Weights of a small GPT-style language model, trained from scratch on English Wikipedia.
Training: a variant of Muon for these matrices, 8234 steps.
Each number is 500 + 50 x the weight over its row's rms, rounded and kept within 0 to 999. Layers, rows and columns count from 0. Numbers have three digits each. The size before them is the row's rms in percent of the matrix's.

# gate: layer 5 MLP gate, 512x128, rms 0.24, rows 252-286, columns 0-127
# up: layer 5 MLP up, 512x128, rms 0.241, rows 252-286, columns 0-127
# down: layer 5 MLP down (transposed), 512x128, rms 0.114, rows 252-286, columns 0-127
gate252 096:488462396417471547475578540500455499468491394520434481589554508434435489500549469507460528546563467495473518505444587553457523463585539523484489463622529523598580451530466522422516424521528471472440468490488422473416515524546495474578455405453510621478491464461541449460476511500475525481425553538482482473547542462505433552511476532594564461535588456496590367487563457514569497481506
up252 102:508441459413501444533579493480438487457494465546639473556445485484449481541504507464483459511573523493425471467465480544502544467457522540552522509538492506553613453452470508467509500441491509469494470496508478533481486532565495530522504495528447538491484556526494474388619477471435485394454549437512504440484633423554416566543434561597437414428540547431598419604512541439468458494451
down252 105:525432548490477595413505473423543498487495468476589500536401536483495467454510506511467416400561435460421411563516502466509515493537505458534540470560501523627591590488482576420508494602454454440566478524493557469436448529532505478514504442507477421570465542488477438476489503505443564487430513500433516556448504568519438543566407511513533479661493500535486439534582558528462506528548
gate253 100:599455518421563427472513548501513517455459493478449495574510548517486554547449449500511533554469447540468450454543465601464468531469560562509479522498465427482513537581514446512554453515439500533453597527493526492506549471557477564465465486530516491512587621528592571489482454510582550480446513568415568519487465450406530438496547570512526533409524571441590478457507475417395620478593
up253 102:585514501490474557484519485573448402560511517470481439530525403485519502515513568532540516412416476453489539511488541504466499507466475553500508427592565595469580405499468526517645467488474451544465406525387464502525541543461434370487448574498472572522461549439430518427460414516457485487541551541457494572509470520492432557546483497512463495536381435506451585468511537467477430529508
down253 100:533500586594529429527451515474472388528617466550508443532447513544556533481532510482512537555483403518509454487410520505417484476503581571424446457470504491518521557484458454453506475569597459487547433622452541481534546554507426502538528510457532475485482495429513537538470448507462542461492431547520515561524431422468422472524642477564545491421495457505520486439514507664479449464490
gate254 095:455493578586491577508481454453545586464517507465519522579480486466546507452466622462523500549474536565538437489484523566467530439453478452580494439535552490442514505458480514486426529506519467467557535430500587539377490471417432559521538408510520440592464487558463440503449527515504551544407442586489478411504450469475516636415401553504545604531485513564480498500513502590536506520529
up254 101:534429523429454504536479541428605569463562490491535486602497523452570532517481461430507556598472409557489506488518516563536435475535525497482434605559478609415384497437513438514478479636564499561496548408488524446477564423499547512456489487452527582549477487407459541583455555522564517493485573419482542510529470432525599489518519519454530510484523478505514556502545510571485489453452
down254 094:409447424450506451552490512484541507444473598480514448550510480507483452668541536452445567475452542506517592498498470501458478456521516466496487481566436479493415465500519522586438545529576524565556502524450597522478555537587484504454386512584554545527490514556444458499425524508463511484562595407467518390534515533434489430475483509457460536566446488554468457581499494479468401596505
gate255 089:573425474503418476508533510482457543511467457590503479337535499488612443550486510431496414483567480460478526452461513450616623463553463493443512516433511462535566448408517549500496405450527524541595500426521496498511508574470444590528463512552511523459596497426589533446523501517524501596497496547576451544543452482518473453504482604514574515478448439482544552527481452495447486484520
up255 084:495594464467563467567577519511526437502493497432508576507456553484543593438531447498430590579508559488473482463514499568600412526481523553475427464520519533417488492537463498469559639518431447543442498498578470510522458437455531473424509561456476518483547523573458553537492534596477442434516500440457482552476532611514471488441546487495439494581354445552451465478447532562490459447493
down255 091:522502448474470517493462492496499491506598531417500441551452457436470476471409502514453466462522595506406506561490459493512389495442581505519570548486507530497491478570522534504525514546527476522480481457437604628546526478479550499524465505402615475564568486627449510534403541498464476482509525536522521501571542513395434450454566517469526473381467550536582405409527489480546460506576
gate256 104:341525454412476596510559484422542593485549579482473502542469555554514532430462520578554530491555533517516495497546471460578505537443518493525482442504438538384462460426499539587482409581526573526472591488467554498510463559436521551505478372485514587499491516502512548573542512472484518549483534557471510567482527539542502520527551430546562539406524449498409523401561499473498560536504
up256 102:419490433555511448533580468537521450475531596519555453444363526567526455543569507515400533480422555565501496490488435488488521477494545568568381522586537517504518406590510481521396541569493629464477512585423426461537521543472486466495560466518512487462528621445467495465523463457495492464535487542536457429480484490498435451452564507528506458546492537494494491500446390491412444457490
down256 097:459687483483402459504463514505398495454513517478443387488565480499459503582519383519536486515494517503486476430488487500508551496468529504459482582469506488516509555457599479573581562464468484538536573517634433499520482566451489570461458487464545462503484531466533510495461436478482503407535456503512560577490504461511423435564463491530528447523440492495615545440480535608399549544517
gate257 121:552446471537485484482559532467533473632497531598479501556521489430591473526553407450448473530459435510527512449485480528521488513512539546511469504450433532433451451484440541453578549565449495557495515480457525452510442527470473570631580517435504481460467559500449547576471474494434570456430447466519418581487502609412493515445442523550444453489420563511564525448508461434607421447550
up257 106:504541590489552529435483478510540523436466528554465482486420459515479416526552525509432556466594528487547488500509535511498534482552516610420473500417441531547504527480411520527412588374522468432443478492544469510513537445529575491372536522367552462566543388492529440514479495477542500409493566541446474477507536498564496391505454507518393476538534564587485494554490532529511455447543
down257 110:529476442508541550467508507521517506589407517486466513490473537473545504579536530368479515545410492519456475469464493506395455461529486495551458537335573495467414459501405486460526530605432476577509519469429528490471481438567515559615550541497556475560542547425512422520522580489587454506484524475464493442454562502496443438461480450536400495500545537518574548558581461548538510476562
gate258 108:488437480488487439417465392512549469455482430515515444381540557431517392502475519603529475476478470493484508478525474481628562509530490493551477535487524512499522501492465430486449545529527510347517459513531475527562488577497557529559577474536495542524561473494461470525433562462561412556601523521447494497440550436488498482342455378501483438448468550485557505480519440477492536486602
up258 099:490563537534446407563526513494544496474535561512453495499564471510583463609487388497451513540526458481553479564527522503588527442507531521490391478557522508446508498534530576336493457559557497447509511492450493609433401486567447531515428420424488484525527473446515502483509533525551558457526500457511497465476444565594515499437538526574496439382478554491431499562499480546415498555596
down258 101:485519530578483555364508403488543469435469448510506413498625537538481447553559485543542436451419611571548447512542473579493539522472528502517516532542521587490529483549492500541444461493658447461358497442554425521513493498464412534566530476517506480497561531482482478489560398503479449487511531437478478442530529392483542499456554507449464522507565515501581471461521530569518432475482
gate259 097:543515499586483533518554453535470530485489545430485413537484593477478527520475461577498636539504494450514531516507466497523598554454546546478460448565565456514469467539552393532486358431540520522525441452527503562488422536467515444378444620470615442532502513462554494448493398440458469501462430538439423446478456504512478475529460447522456531541460474534486465459473561397497471529559
up259 097:518438567580476522479458503553441493529487485398419433622515504498536462577460548531440548417497428538443423443597548499464533451561486532521482506449452518578490568521432465542555586505419543566549479408461509435476497541545485504403511513476480351523569523409472437454546490498527525459556551493470530500524473532434462568496459509544469522524484458562439483411451560556585472496522
down259 095:504532518440474472515474537490473431589586455501397510478480475492572553611544538516501478516477403558458463403475542383461510537472483472526505420482517493499541490428474505449488532527632483505451475416566537511591352605447505482448471564488593521520519484527528385540493561467434464509539508514564511517501572506453547534437462517461569458561456463598472525511513536470531550520419
gate260 106:472488424527433516482474520525480547530559474597476522506515575405459506502481499532528536520490461511484455444505526509470416510543551522520559500534505444501511596610504470575532542616563492463470568552536467530565478563507471510402494530407583480484489408460570527350483450508482522464427454555479467320538618465584500480532525563503496490415511509536440503443550535538521513524542
up260 109:596518507456449483561550469470589522520623494580477523487531487496621537484466501612384492484484475534455497518612481516596454569547464525527423532576571483566450511571558458468426520556515519518470442537449544536509559504447488521617456582473511489441484529479532463558533515537608466531515458450485459433451586494427470537470508472496577534546560435480442514450517503408550509512452
down260 111:544516492435554507508526464487570551505583463470500496540524503481587426520529451565445473508461472462522522550539463609541513446506422461411444486515546506545611442472417571413472462413471612510576444541468476498461500565437555580548474575517498467431514508518397564506531441476558515505548545461514518512451579535451582492469514505440484406636459437436509520491503399492520469441461
gate261 100:595455488624458496490512547546516561541438550457533386459477476451489537498468430492521505537413482516564580493480480573489490453588532525572511463490415495472475472502520640399465496457556549518503516514480473530446565570521464578404607514540541478638551537460442518515462469535541534515433487435450424549497503487445518508607523541479460475507531575437505509476458403428495530455485
up261 099:545427481499450553431482511481461473583523576526459492414486544495370405531540351511555515528425457464576524562469555535453520468491445496549592569566523470461409517523532531540510488544490461542539550510601471530516530428507590512505566533512542484515525442424545431576450575495458482564524565501422450495502572427547505480571496428485480530514451477605525489429521489542483583476559
down261 099:480519477385620503570465393443471502547519558448595403488478483516552420483548476421495552473509524468489516579393440479403447404512526487517557526472532382505595486487511533557528507525494494543432512568618510478564552469499494499529513506519448449480600544572509512499497442504514505523465548443496453519419571532432573579554492421464451524560500536498513544402530456495489460452522
gate262 100:428525425514476506519476531487514418585544417587455571524391464455453404549483508458488570507494512507417538493599451543499521465550400513543417526515453423564488461525445456540567500518475524606504523503505513486492419515481441531634482507449485450565496525460539516450500583530509514457489461460534526457417583520445453524519534537472449424505618524391433556528490476478407571482505
up262 106:449507431528542498550421424578531568492460496488538551498529478514419600483494417524519380552434497503486474546478405500592503445522550462422533470547482508503523573465593491403463513534528488510503487396513537512467511466419490544527494422576597469454529461463514432486439574571493494525540545524539511542499515490515563562576551402405506553396553497550374466457445543519545498522465
down262 101:492374495515479566410464546511418510469474482572423588456509438489582539464510509432455465499514627424541529473496562483565521514466496611530536548436542525550402489540404483517465528474420457509469415488569468486597481547517524569478456521531546486476523506518597550455515459497519501546583543455549469502547573423454565458414440542417428478485509453577527504538509418539446541508507
gate263 099:503509566490513506535484517480483526547518475626459553484542560449523500599529531557507614493464449389457534465524567545433495575604432509512459398479496489441478622507596438524487428586524540465520523453457521500476484374457529478508496557463446540501447552503454570573501573517507436504457467474567455532567494458446477466431394503544403482554537417417463470491515491528490500562507
up263 101:496392445471473587428447524500468505460589523534407457499506453525481507516473541476446462499506501523522487441454491454417493480381498514448554594487454471566473383516551533528436449576450447537545436474618504517546516512492504514539450409539547525496600495543531499495485416608587444469514443479491544582468425519555496538488500490489571500630527555432455596439459511454527549548503
down263 098:499514412470454519485472547551547575524558510436529532614527508597488457494459468465485435525441553539481442534469478392507514445491585423517450499489471436486469464513417493524521427461501481581491421459562522538445561602568470490479527478520609587446575474496480362480458513522479540416474527490523458534477449571451471527525573518565475460489545501449622537511510422599508574539434
gate264 094:561530472501594457580382482429475568582488556578495501497561535471498446519478581530467446489470524525475487467535406497542529365535467476577485477486500554409430571492461419536574496579482528566470533468495514552472488584481537478490446425436539520494518456458465548512527517470520620471526541496584443525499547431504424534532464458455473525514491455491559546552564363596476475441432
up264 097:486557538538490539537506466422664499557486455517568519356384523493566501517505428452418453533516535445452527535523450365450454504494444500470432516505518579469505498484407501481462530534558532457448496540495513399470427496460514509528537513494546529475527524557466429501563594523537452525442473537523544429565513384457528358489466542476488517442492481422486553550463542452516535517475
down264 097:461519592545428559399610562507441514462465588474460521494483567542505568544503432488497483588573550496512453541520558465526462477455453566595513520556497498523360483555496441439453516487517506474532522503554525486554567488525400573487569463479470428522514464395487440493542493470429537512443492457421523387568452578530527558576491471462469445469480490476438515463520452478516544453632
gate265 095:585476442498527424550496471515622454523470531505563384467442505509575561423448548480530507519470512502482429505492440512536529508458428485524500556491582502577541534379512441557508648573468517449446458484491471527438512483502527499482499480417590510472498462504538518485503481538521592602556408465473460473543457481395539441419487499463527477451508490428600528402599515542506575500510
up265 099:557477448453459518506551500513435451516438629515585522522487526430492455475465527388517385500588429568500500527482510503491543574492494507421477489477545545565555527559472462475410512504432548428492466537445496438499478522469558381481521392497474557516607520488422519522378544468494446572452505586572473532486459496519499472502484484522412499562457499379438472492570518528578537478433
down265 092:458549478531421443531573505500544542546495481363521463454492553532518566428594539543561420559585434501427488544523544445386439486521557597461543459494390504471513392534546505432455489458522478565540377507539528389516421508532529456497499510564593483431467494555440445463496485529534524551454522487492492525480506558503537585467568481473529504463519568532439469588486553521496447458501
gate266 097:513482469451533497522481523499451437460548600523478492540560517469412495545525575527523496470477496519554464427549492480552459407550514486438451556519554510405500445588496390557499471632501489618602402517514454457537480566580459448463504390442499523489441519422524482486447471450472484455377538536511443526398575502494534518519543518600518489449532474548503516561489481536550560437439
up266 097:423499536546579449623433546531526443478509541520415452450451375395500547523542501578437442553470453409576555517480471458488502442560531527468543527521489486522571468578504486518607568541544472490519375512533544504503615523536399440503521513524458564417479488513492532505532506528443493489511424556508460495413497550525478519542545541596603486473450551527514567486574524506539462483554
down266 107:470407527554458361466522487440519444480485488512483533478544514551534514476496454510502381474517436429495491523466583437488585517534491481473570407505453403554664531508506417435534473565531489468474430530511483560542455466474428464544461483528486532544526484525432515485467447463556466503581435636482520499510462507503574635491458574578572484551530499593476515532459496523543472470546
gate267 104:423516404459486539525459494433454440513503504538424562580599485520434536522361487519491482549573561469478543593502493463530530563482507451473469465473452486481492495554508471438406507440489554569453437417463523451503451546527490485487482434552500445516461527588412542455532498552470524536386549662402411561516518508527506527524544551459521501524521462495567466567505536469447505501620
up267 109:515469550572458412524520528558484473468456478462469459433448491462498528482517564532555487487539541428541490490588461553580509424512551496532507533528488541530476570501422433525499551426489565646540480516501429502522449535560553563551466585560549454461650461560556435447553488505578514449514497397566501515513422434499529475464473527559441460548372464523462514503485496474403413551453
down267 099:505515504537499621501438541482437577518502492440482504525476613464396510581488522490466464486518610461481534487463478476420520512435372531608502498526547432524554452503545436490561467516548444523486552469547436496518463457407452524477522574481496466467534457393588572461456546452504495599539495461469502552519459524565414503564495560407504425378516533548517571548449500581518519490494
gate268 118:461547450435468463485464489549459474450464583561475455490525515573548484499383507527589449439495533534493609543525440564527473477450459530473507516436542521489657476559509511502480513477506580443485536442451528476490542519412472514472438491564393455540421473415552513524443523461516429548500492552509422511532396515522519458461484551611566568462506411464538505582566390439457517466545
up268 107:449481578516525548598409533493463382446535566419554518434515535533483429531510450498440471541503480563434537479497554519534531492413472459497531490553527530505535479473465441537503446615432502417503511516422471640496429521488520533619487454515485566485519475505427485448521492523552466526644541501398473469406516567501528556477533573447396477524465542517534607462506545505527517514478
down268 109:405390465506468548519530600489484584442510518431495481459473548513499429486510477522457604426514538447480517502495418526425516323415501553530510525511577484544541500453431363541549463587478466554539538513475604465541530512535517529474528519550569504560507551519472574467495571502463452459521474441531425483547510447507503458580564477477417474565505458573586511455539464429462485524508
gate269 071:468528440531439506472433531478506468561521425574542558467491501399563635472513470514441433499547577537469508534543575439482471534476525530546506591433420520469511547538508439453482451524598575457571499560411454367501508463485436487486485492507587496460515555533479498423507502548498473598554498563465392453516497463422545444581556482477563516440522528590517521429460499534458429478564
up269 076:414546503496435482492540443471458519567454513569541465539516570391475536573557556463564530589493579463485456502519458489410492565439543484458470611500538477472402539486466509515627515506496509397524607477532482572447456507473566527499459499521520458449428570565439501484512450440480647560446571498404544532546494524490542433480519502471399401490517489486497516504498480435559517450481
down269 079:560555498578442485467464536464519666511492489576468461469516489434586545484548427502467515483414561558460489568433572457543450471533392445505537498529386483485452539542512480546463518522477508479587473459550501403502589514569455429583541499437519437452512464466405483478521503577527487464597524611461419475506536491529510575522482514509483539384522492470537437520564482542478463462552
gate270 088:494540582477482429462516465482592417523479528437542574534530543541551530519405465463427519525530510459516434364510424571452551387472455545507628525520573469530519446564395498508424453467508545490491443477512548531556479466543611448441569462593545539489457471499482509424530496556464434481389496507521526522492427535474465511381525506513529485572516479477427481494492551537443553528542
up270 089:488492486476494581461525360502562584521519545476446454489554595500455559456544490411459516523513588458604466471528466490474540486414484525521567480559506529508521469569506406528435520582508492466542377525488565515512515487483473430469524495571547556546468484484498498380579531473499514516507455390468505473499444529467504531492478508620438590574419519484517574461379502576436477431507
down270 092:526507498478572512467477508494569471498491521510549443429540460367451556522407535572607474577474459533459421514469542567429479481437511458474594481565504423578360449480484568512570471495524462499501440531491546566457445504441443507470536584550558471523486467547583478544485462444500530404498495566487469476484489413497525515427521521591510479607544476492501580484483530497388451594511
gate271 108:587489492454523501436449514463565526496469536536472446474540413539510487458478530539507484515562581496567608422574552479491524531490515465547510541474505497568618437597532472546539522674477533444514445458466498541474490381495429503514536437493525519526508546553457483579501516488475429488465490417556362518497491526423424461465421452484448465410522514480567565494514541385442521501517
up271 111:525582555487500481497490455541514434457444506492374410492448507494502437491439506451543501550435522533509479526472566528591451433505469546462451537366534514476542520479509503441494493482446469428458500515563519516445499468516519539447423621444482547508524407517637561596440589499568493496480461514516519439470531463516483589553512423460490467507492431434575382624461499483508422495465
down271 103:476548474500494480512503531401529592415516517532518554490537460550539507503535478539402602459584415543440543501578487453489474478461526473482520476513469444541528431579466414499510493468479454505478525441506510435556517578531475362616523467513509471581532601526565493539469501590472420558559477514490552439494446484589452449477507538465493563490492512521527552373438409567385540469485
gate272 095:456531421458487524424492491590518464512525458569555553541519538539441557500448477506495451434467493496445496424393527457446503508458497533528499585499529542555534517396482591503497598451498499450503462498444542450638503476400603593508469543504588527567521452492501522489446543490517446457486517456605526580491468595469541582556455438557471524551445449482391507579467441431505521462509
up272 100:566556509602530563449493452508521422534444519528560494490572550584525564492396433500487545504502499603398450418480531481435554497560428457449529468493587470503513470516521485494524443518488512529530458445440474402445476451433346448553448553448506584471448501515488480525430487439428492597543442504457457538503427499518541520467517522541468437546504558544452487569579444532545405463456
down272 096:426412533465494459382566542430490486482566475544464443484522515574555445551534475452597425417553518506435498462570469465468509526458581411451494456531492554512493442537547563564497439598660518406451520541473482499442521468489498557509522435492504534452606506486426495473528543588543502557469488417602530509473501481554493482453404452557524479543537523440446485514452553539493554465526
gate273 101:456464513508478584549528546524404548520526476503533453542574448411491552474502595557540481539605528524443568462574468568430532517457478545561486497494545437465603544398555513443518523408523494508530570477501477518582551473481460491492452520511441381523576576486596471514548516549450464460455479464488475482475533470461383536421506612501491438466512466466434455477456573377511481472455
up273 100:522488451438347425511482446493462491445505459461581584539452403523581523492591561448437445478569448490466451490504472569457439478503503604583495540579476501403570525454441500507430506525519443494480475500473484611483511538483425567516546482505481426497542446512495505556545525435584530478527553488525572523526486499476503464523473511545632569520590483452486557512435537502515621433468
down273 098:478430424529491570473484550429448484470503488448505598624438530502490522490560476553509500483467506541425595528523525556472508525441570455401506500521588424460589574482569447509460475481434582511476474436450612529610549558419479578499501503481469499508508542442560451474480459531525490466526527481348527446488510473508564577398543529463459427457532501498499566509448486499573501412509
gate274 096:441426507673628440493499442496560408418494524496505476467530484525515593472516532575487523510502505544432437479475523512498453528417480446522442423524551449485587470456526600586489586520481507513484561501515490454473467526521478466559505467463528473554472430457447560417515531424431455557570518539565498519486455511486450537432485430478427426474499577491556439395486491591553429513475
up274 102:436527578563587478617541512514558495515501628514505433421426559493441497388500471493542541471520503574453527497469518427518542477468472401508411433531501478505505536465454510504523520505566646483580588462453419548447494524592543522519522480514473508524390541522492525485562565475432552520519488564457489502388495454496514443408502490501472520463522549438590569481485455531498446468421
down274 096:600623541482522449393549557479553524474514480541578526439532530494545545540552497474559496513424533460486542534496553508452532519452521514443455510412406521439577485521373526464449511547503483453519527503524496468492521476419484465472499485512397494446563440556454453525530609459481470466606447633485470506469597569503449349467515505507464462511513520467540411569515501548451547510464
gate275 106:486411518504479501523465541515501540403626554497406417573534545447502560493537566581546512486458495512484484451502443574517559567493493505533524516441421551545536519494511508574461493558424491477400489500434481477406571538510586515526523443480561470486452545545494577429536525539498491553466499505552456488526438561574448440394506530457447518401415468586519556563549608557593510535490
up275 101:553496459532449459494472455399426423423518496471396519479404565548499452494512502549529493532413524501514571453561574558510543487519464565490551429558428491470454578536350583537534416606533542578539472426474409429557475448504510475539522523477537551462496513510497482503500384488476501475518562552544474520551479420498464492516545440431489603472480451524557538462580513585479516485452
down275 100:555510494531576432558434519451448484569395417487441430397516480505470504529499439523494517468581555591520454536500415562582452466520461498570541613478508499473447503529536515464508438481436477409497503566453608536503587492494573464475511395572541388514500482501521483536478503457461567559494407469557534482498612540436476467501502538461498519448462462453481531585505479540568411554550
gate276 091:492526553586536482447506475450531563436569479511520511462512452529523454528483562643474521444520505564573353446531521525486520518546525502522487486511616501506514438476590472504492363450502468542412506411454569471518447536528482471501528422435500454480525496508577503444501514522448640614521422500491513484493401457557484487572508472510529550411505463555531532471450456440562537426453
up276 091:437481476540639517491533484470531479512568517531563470342467540532563455503533504508396483440548557529497509549498507472447516551486492545458473497446593555554553499423453533532470548574519518502494553560488440591532492479430390461533534463463372567536541488532523506556428525431509431466487485511491498471624461569446491495518444574569506506511604487439482397482410495525491542512550
down276 090:524502532547463455530461411525603451430500453498591520537483473425465629519568513463460520441437440540574515523474483522535438430500599478431536488513583448482462522552453502441537500481548446509520544478500508533504550427389441492451478439495566511398533490558535506474554471520490508572518508549544392508522522612566443514464493504638459527556533439538469450502469467398568413525517
gate277 103:508573515413533535483500541444453465556406506449597499619494476508470549500379483583501407444543447550471555518534508471438497416488511518474489617517484544551470520600526458493450490574500542490515557491448550394494484496453451572472545441497500412479547483511506561480469483555569472610460474587447445570577503532428432498428447419549550418441470494509473503469501435486482532459536
up277 101:429510549426451486548463573574481498541451472529536478561392514515493564491491438511498530544401535631473551539528504574453479425526581492474436531533474534489449517422456554468452524491537413518542543460402484499418500502476440533450611452550434476504505465580450506529470570484532433503505570521449528504598458606459554453384516546561497450443488477522423597571540484527490545500532
down277 101:476587493528580430542523483510491436487509498495494570544500496507432456461506583536479521497460464464557515561522416593457524508457457421554634546528528563505474505535497471458524428454435515430575498576562547519549509504500454469588508523481497426476419459520581460448517464476419614589500603539534503429557491446503560506428505508384525460413504479506387485469563486441424472567531
gate278 104:463437484540452472466442502463534460536556484422571502482654547471563505554511573419449517557520519536512603489521526495472462491514515505606460532505400487470541465534464513464537528434489495415493504579503456525440479622346492534515406422550516491510569570530486445480544487411554420501489537416504478514450520495502428463566514520540519563522588511451581492483556416490418482492465
up278 099:559540410582541560492482495480388578597475559490541469491540597496451522556525473474515587422520532576510572524424545519418437554458489465480489484472551461516572591500475479460539490572514455394441506449488555488381524370596496534529525552492586406562445469475481487407468428542439560562513533475485462547499490474468547481562494503477465526476494556522527507493460464425528529468432
down278 095:478534455530459470486623634482594425490488545504455424480557499574540480482499469587554463388466439460595506520510516417465467492518526511559505459498555562468469503508503460529425442495546586493503522404597495454464516483530490488460563508497621478491482452513429528499524427546501435490493560630507458542508523543404488488538442538557442476453568506464456516512560525441570465406412
gate279 107:482517491506422390516521528516495461537487530548504472495448383440483560467528547524534573434495452455512503504558480561510550580469485477434544470529552439526514474493456529342532484468532442531482563512463526546517499533593560408371431511465482536487595453467589509433464490511493518418523465393575517553496540509469526427521508627412486539447457479420531576492490386471524507506526
up279 102:548457459560495444534455498484544521598593484423461426517558498501515476514516441571510497507570412446500577463496490496459457523545566434523506581587546475470462548432508472502475488565480417513464504494611397467537575588481526485453456546562517413519394457499528525576522491507506464534462509500521609472353472558527473502455472495447460503444467528617544500382438452483515510487430
down279 100:592458511469473461473529458498574476554537519610549397524452562472446516526643495505447471472359470433588475572578410498498428514487499411516561390551548563537496498495411467541572450495455465444514536505528492484508560508595518416448490513537497452433466534528474567514524550482484511492493517490594498478433451432536436538477522451515534527463552504526514607431461425555533475525501
gate280 103:541556496528501514533502576437379559605489448524475456450516502489514473494429497504584562456439426537499544420520557429535542434461487564502434461418592468459571494538471453637497506509552537515466428457454429498587484457402472531498472550561484521580551522598546573520543538533526525556496525572477515456497476559431539431483591408464521570471483454460426498486427464491491485446458
up280 103:372473487487541504521558494502510426531562475591570501446500486498420519453459495512515517546528451546490501491414538568586486547491494593449491497536566478436472501529466482468500579550378446450462549559462483469606562606554567471434458494578507429404530609502471514473515450463546570486543435441600532475452549435476502387515461501567511547563467447496526428433509523527524456537518
down280 112:497453468533551535509607464548456489510533453508461504553461594498372503508406480538446532410490377491518510513443438505534442512502575461476526484431516480573500447564542546406425495542423507526469536482530448406540511423558450445426498563609552445501545557484477500481578590476483490430426528458542539478548452540466471444535572465571541496428543527516578484585532501530461556554554
gate281 114:431485509595520466440522459502519566495543549538514553464439442455504480471395510552475485502416548403612473514526463566563524496546566478521546578483444566473482493428500609566468584537567447522541515574541587529442483499411482547403526573518531589471463416558424527521396498453532489510461469485471425453410443500529538523457461500561550548550482573547606481523499457499511503495488
up281 111:510410431494564552560495480467543486549538518599525535574463448526432455557525555585473520503564404491428535481595483523488599511494563496499517505496527568488438554515544464477547502569502499477458569503470542511473395500391469493406519512470515486462507594605471387447487498470462519495438621401565519527521522573519390525511520432492528442502522440536509558561593538470440465514536
down281 116:466503513472477468464560499533518500531509455432501516594488410507498519547450489442504501454490541438442536508521371470412594557507506492560555609461511517478381546500505529445526456455481503521553532523539503549496463518446514458500442490491500532527650453498407469595451448535512518386495531442473538470625529503497431477502458503421407519641504509448585554485532546572463526576484
gate282 105:479561427510472534537497512453454531449566545480472501502517508459564571474470492531578520472428488475508400524563478437429538497467488627570471514506477588444601503577461435494508557543480397511462473435465444505539444557481510497446560504565624565493469519569468354529491506481546455512474414541525420476576552506548530602461432544502547527474463515542537490526511469431470382450547
up282 099:432506404487521516471493505568431566542547504434529484508535419535607530435447434442476615466558431577512503577485520511448580512414475481500479548469457566510492507499556349535504499483495428507462551559492493606540483514480491514472499405500520616468560420555483503536466436490482526443518463488501509595559500626482514511477515539539589401472546551532493487506447426473418526456501
down282 101:465426440438453525541449459448520541428503536488518469498500544530533555472520439515542453456474651536520433527399491457454546470520472575525431497522516548404621454521488501488490617470462614533435579537594541437387553464598527448509544473576497462474486476590482456516546439515412577486503473498524519535548502531542471568527459551445548515475500488430479406560513508478464452464489
gate283 095:439478494517546487543454506460443491434545541444566477446578618517513472570520462567429399595523401514465480559520470479480511445505501498561424482460549505521519497564470484497464449432475596475526543494483492579485409515529533484448466456431472528559434471434528566450422563534446489504484547369528472512451478553607437468457476535630427494427564556558446519454548450511549498482556
up283 096:505452523446440449484523460484485485407493481426552455556582549484545488566592532466433440540593476547547482419471525438569525522536535503462449505488473600543472530573427509528476461405422576520583507493526504516558447507454486441628418490573476485535410571520470489478495475585495551533469544485420588573474491507520490438449578439492467529421551559445485556530533607534493539460555
down283 101:568508507486461464542455548425509440514399566466506550463512512545526521534553553493498420481483495489584575465471548489473514546507414514422467523477516656525449498562493475540483627467420516516459420516477486457494551579454398471521492557575416502453521499521450459436479430530449520510490555504563585473513441386548431435451625461465533526464572542469565490475563593506503502451499
gate284 108:416572521509470485501516465542496494594458522626487421446539421501535541538472529482496542511497521485580580480438456480512539481454540520504476497477614412405521518438585526424439446521523394469514532482570542527528455440618458485473445426487560587480552519562452513507468531403531481400541502463460533442623588461492469431544457543557547452493458521547500475524446431458462529480518
up284 108:499434551555420476502438563470476515529488529447431449543548547512473507481484479437514518475587557513444528520531433438525427525551567578367375509480431552436463494517522453492498496562453609476526431508477466471479568553527567563491439408509514483480543500408533413458548467534461517499488524459523435518475475513407501458509424425529501494605371448526461466485584485557450559520585
down284 105:581501435544445419521513568481574476499412463412426536542554560447531450510496516504588515543478536487455512546572560474479489465517445486518461456438418482555404491527508581460513514410461484517557491533509415454474432446587516521511486527471489533691509456451511469429598450547509473465471433604582482479555455528484558558499527472472534546511469548514488510436435475535465621463501
gate285 100:489474374523497543563448553550483517482482363504453451530541484492521512577431470580489448533449446569539467490454528442471416504504469488493490423577385535549583418514530519476535484492456511450474532501533451514534439571459626564455518498454437463570428487534422492477532473458498570469490437517535456568526458397511604506463444510471531456521617552454478534410430424517456499509489
up285 099:510423498577606437453483493443550448487482514525483520474507479522574600474450522432492596530493632499468550498471460634457381610455456468568477480446544424560530473498642476444503539545469540494460558439541577487551571509497462437387470498558469506501627495492533462438527479522405504529428512446478493464517520492507549412521501506450511488481462496455514434457519532500510497522514
down285 102:562415511528480516416530506500491501533564487569566437549506444563467414487432508462554480471490571484409489498510538557498472558431547536490550526450479498512544482505573440532525549561555589538568460520368556462448617504499455394455443454549595504483528470490514483476408545504412574463533504436507491584538497503427464492527489469488416510534497527477627425564493527454430575420504
gate286 102:433472523482507499522489445491425473604488540469580496522572532458480534554468494544565484503466491542502531517516498512538558453491496532478544493487521561558429637449491482503546520565454520519448645486527484541526345517555601512533424498548558451504465486549624494499384574529425568491488401463509416621420467531528475518508499415446474510527524511458499456547497483432551531567494
up286 100:485516447393511526454512493554583492426457561510405514541562605491541431473491554486523612504519499443415437444513454595467531448452528559461482494503460557405557540505440508487535465486514545489487495493414476531491574640620555448497525476338443526494469496491538559486485491561593495450590449529439467481403442490518459523424465551495505517474476555508477549493451518519537492482514
down286 100:532491529445522525456506512488531451502471564482524513555515487583424459399490497410573553464505429501430445489488556554480457572476505491603514590516589457511664410496505485523571398459534473554446504481565519457436449526447460511515509516461609517523480543497455545424458548526534533527481472425553567425528428459463569437489539505527471583414516522477482491439574548490397452565526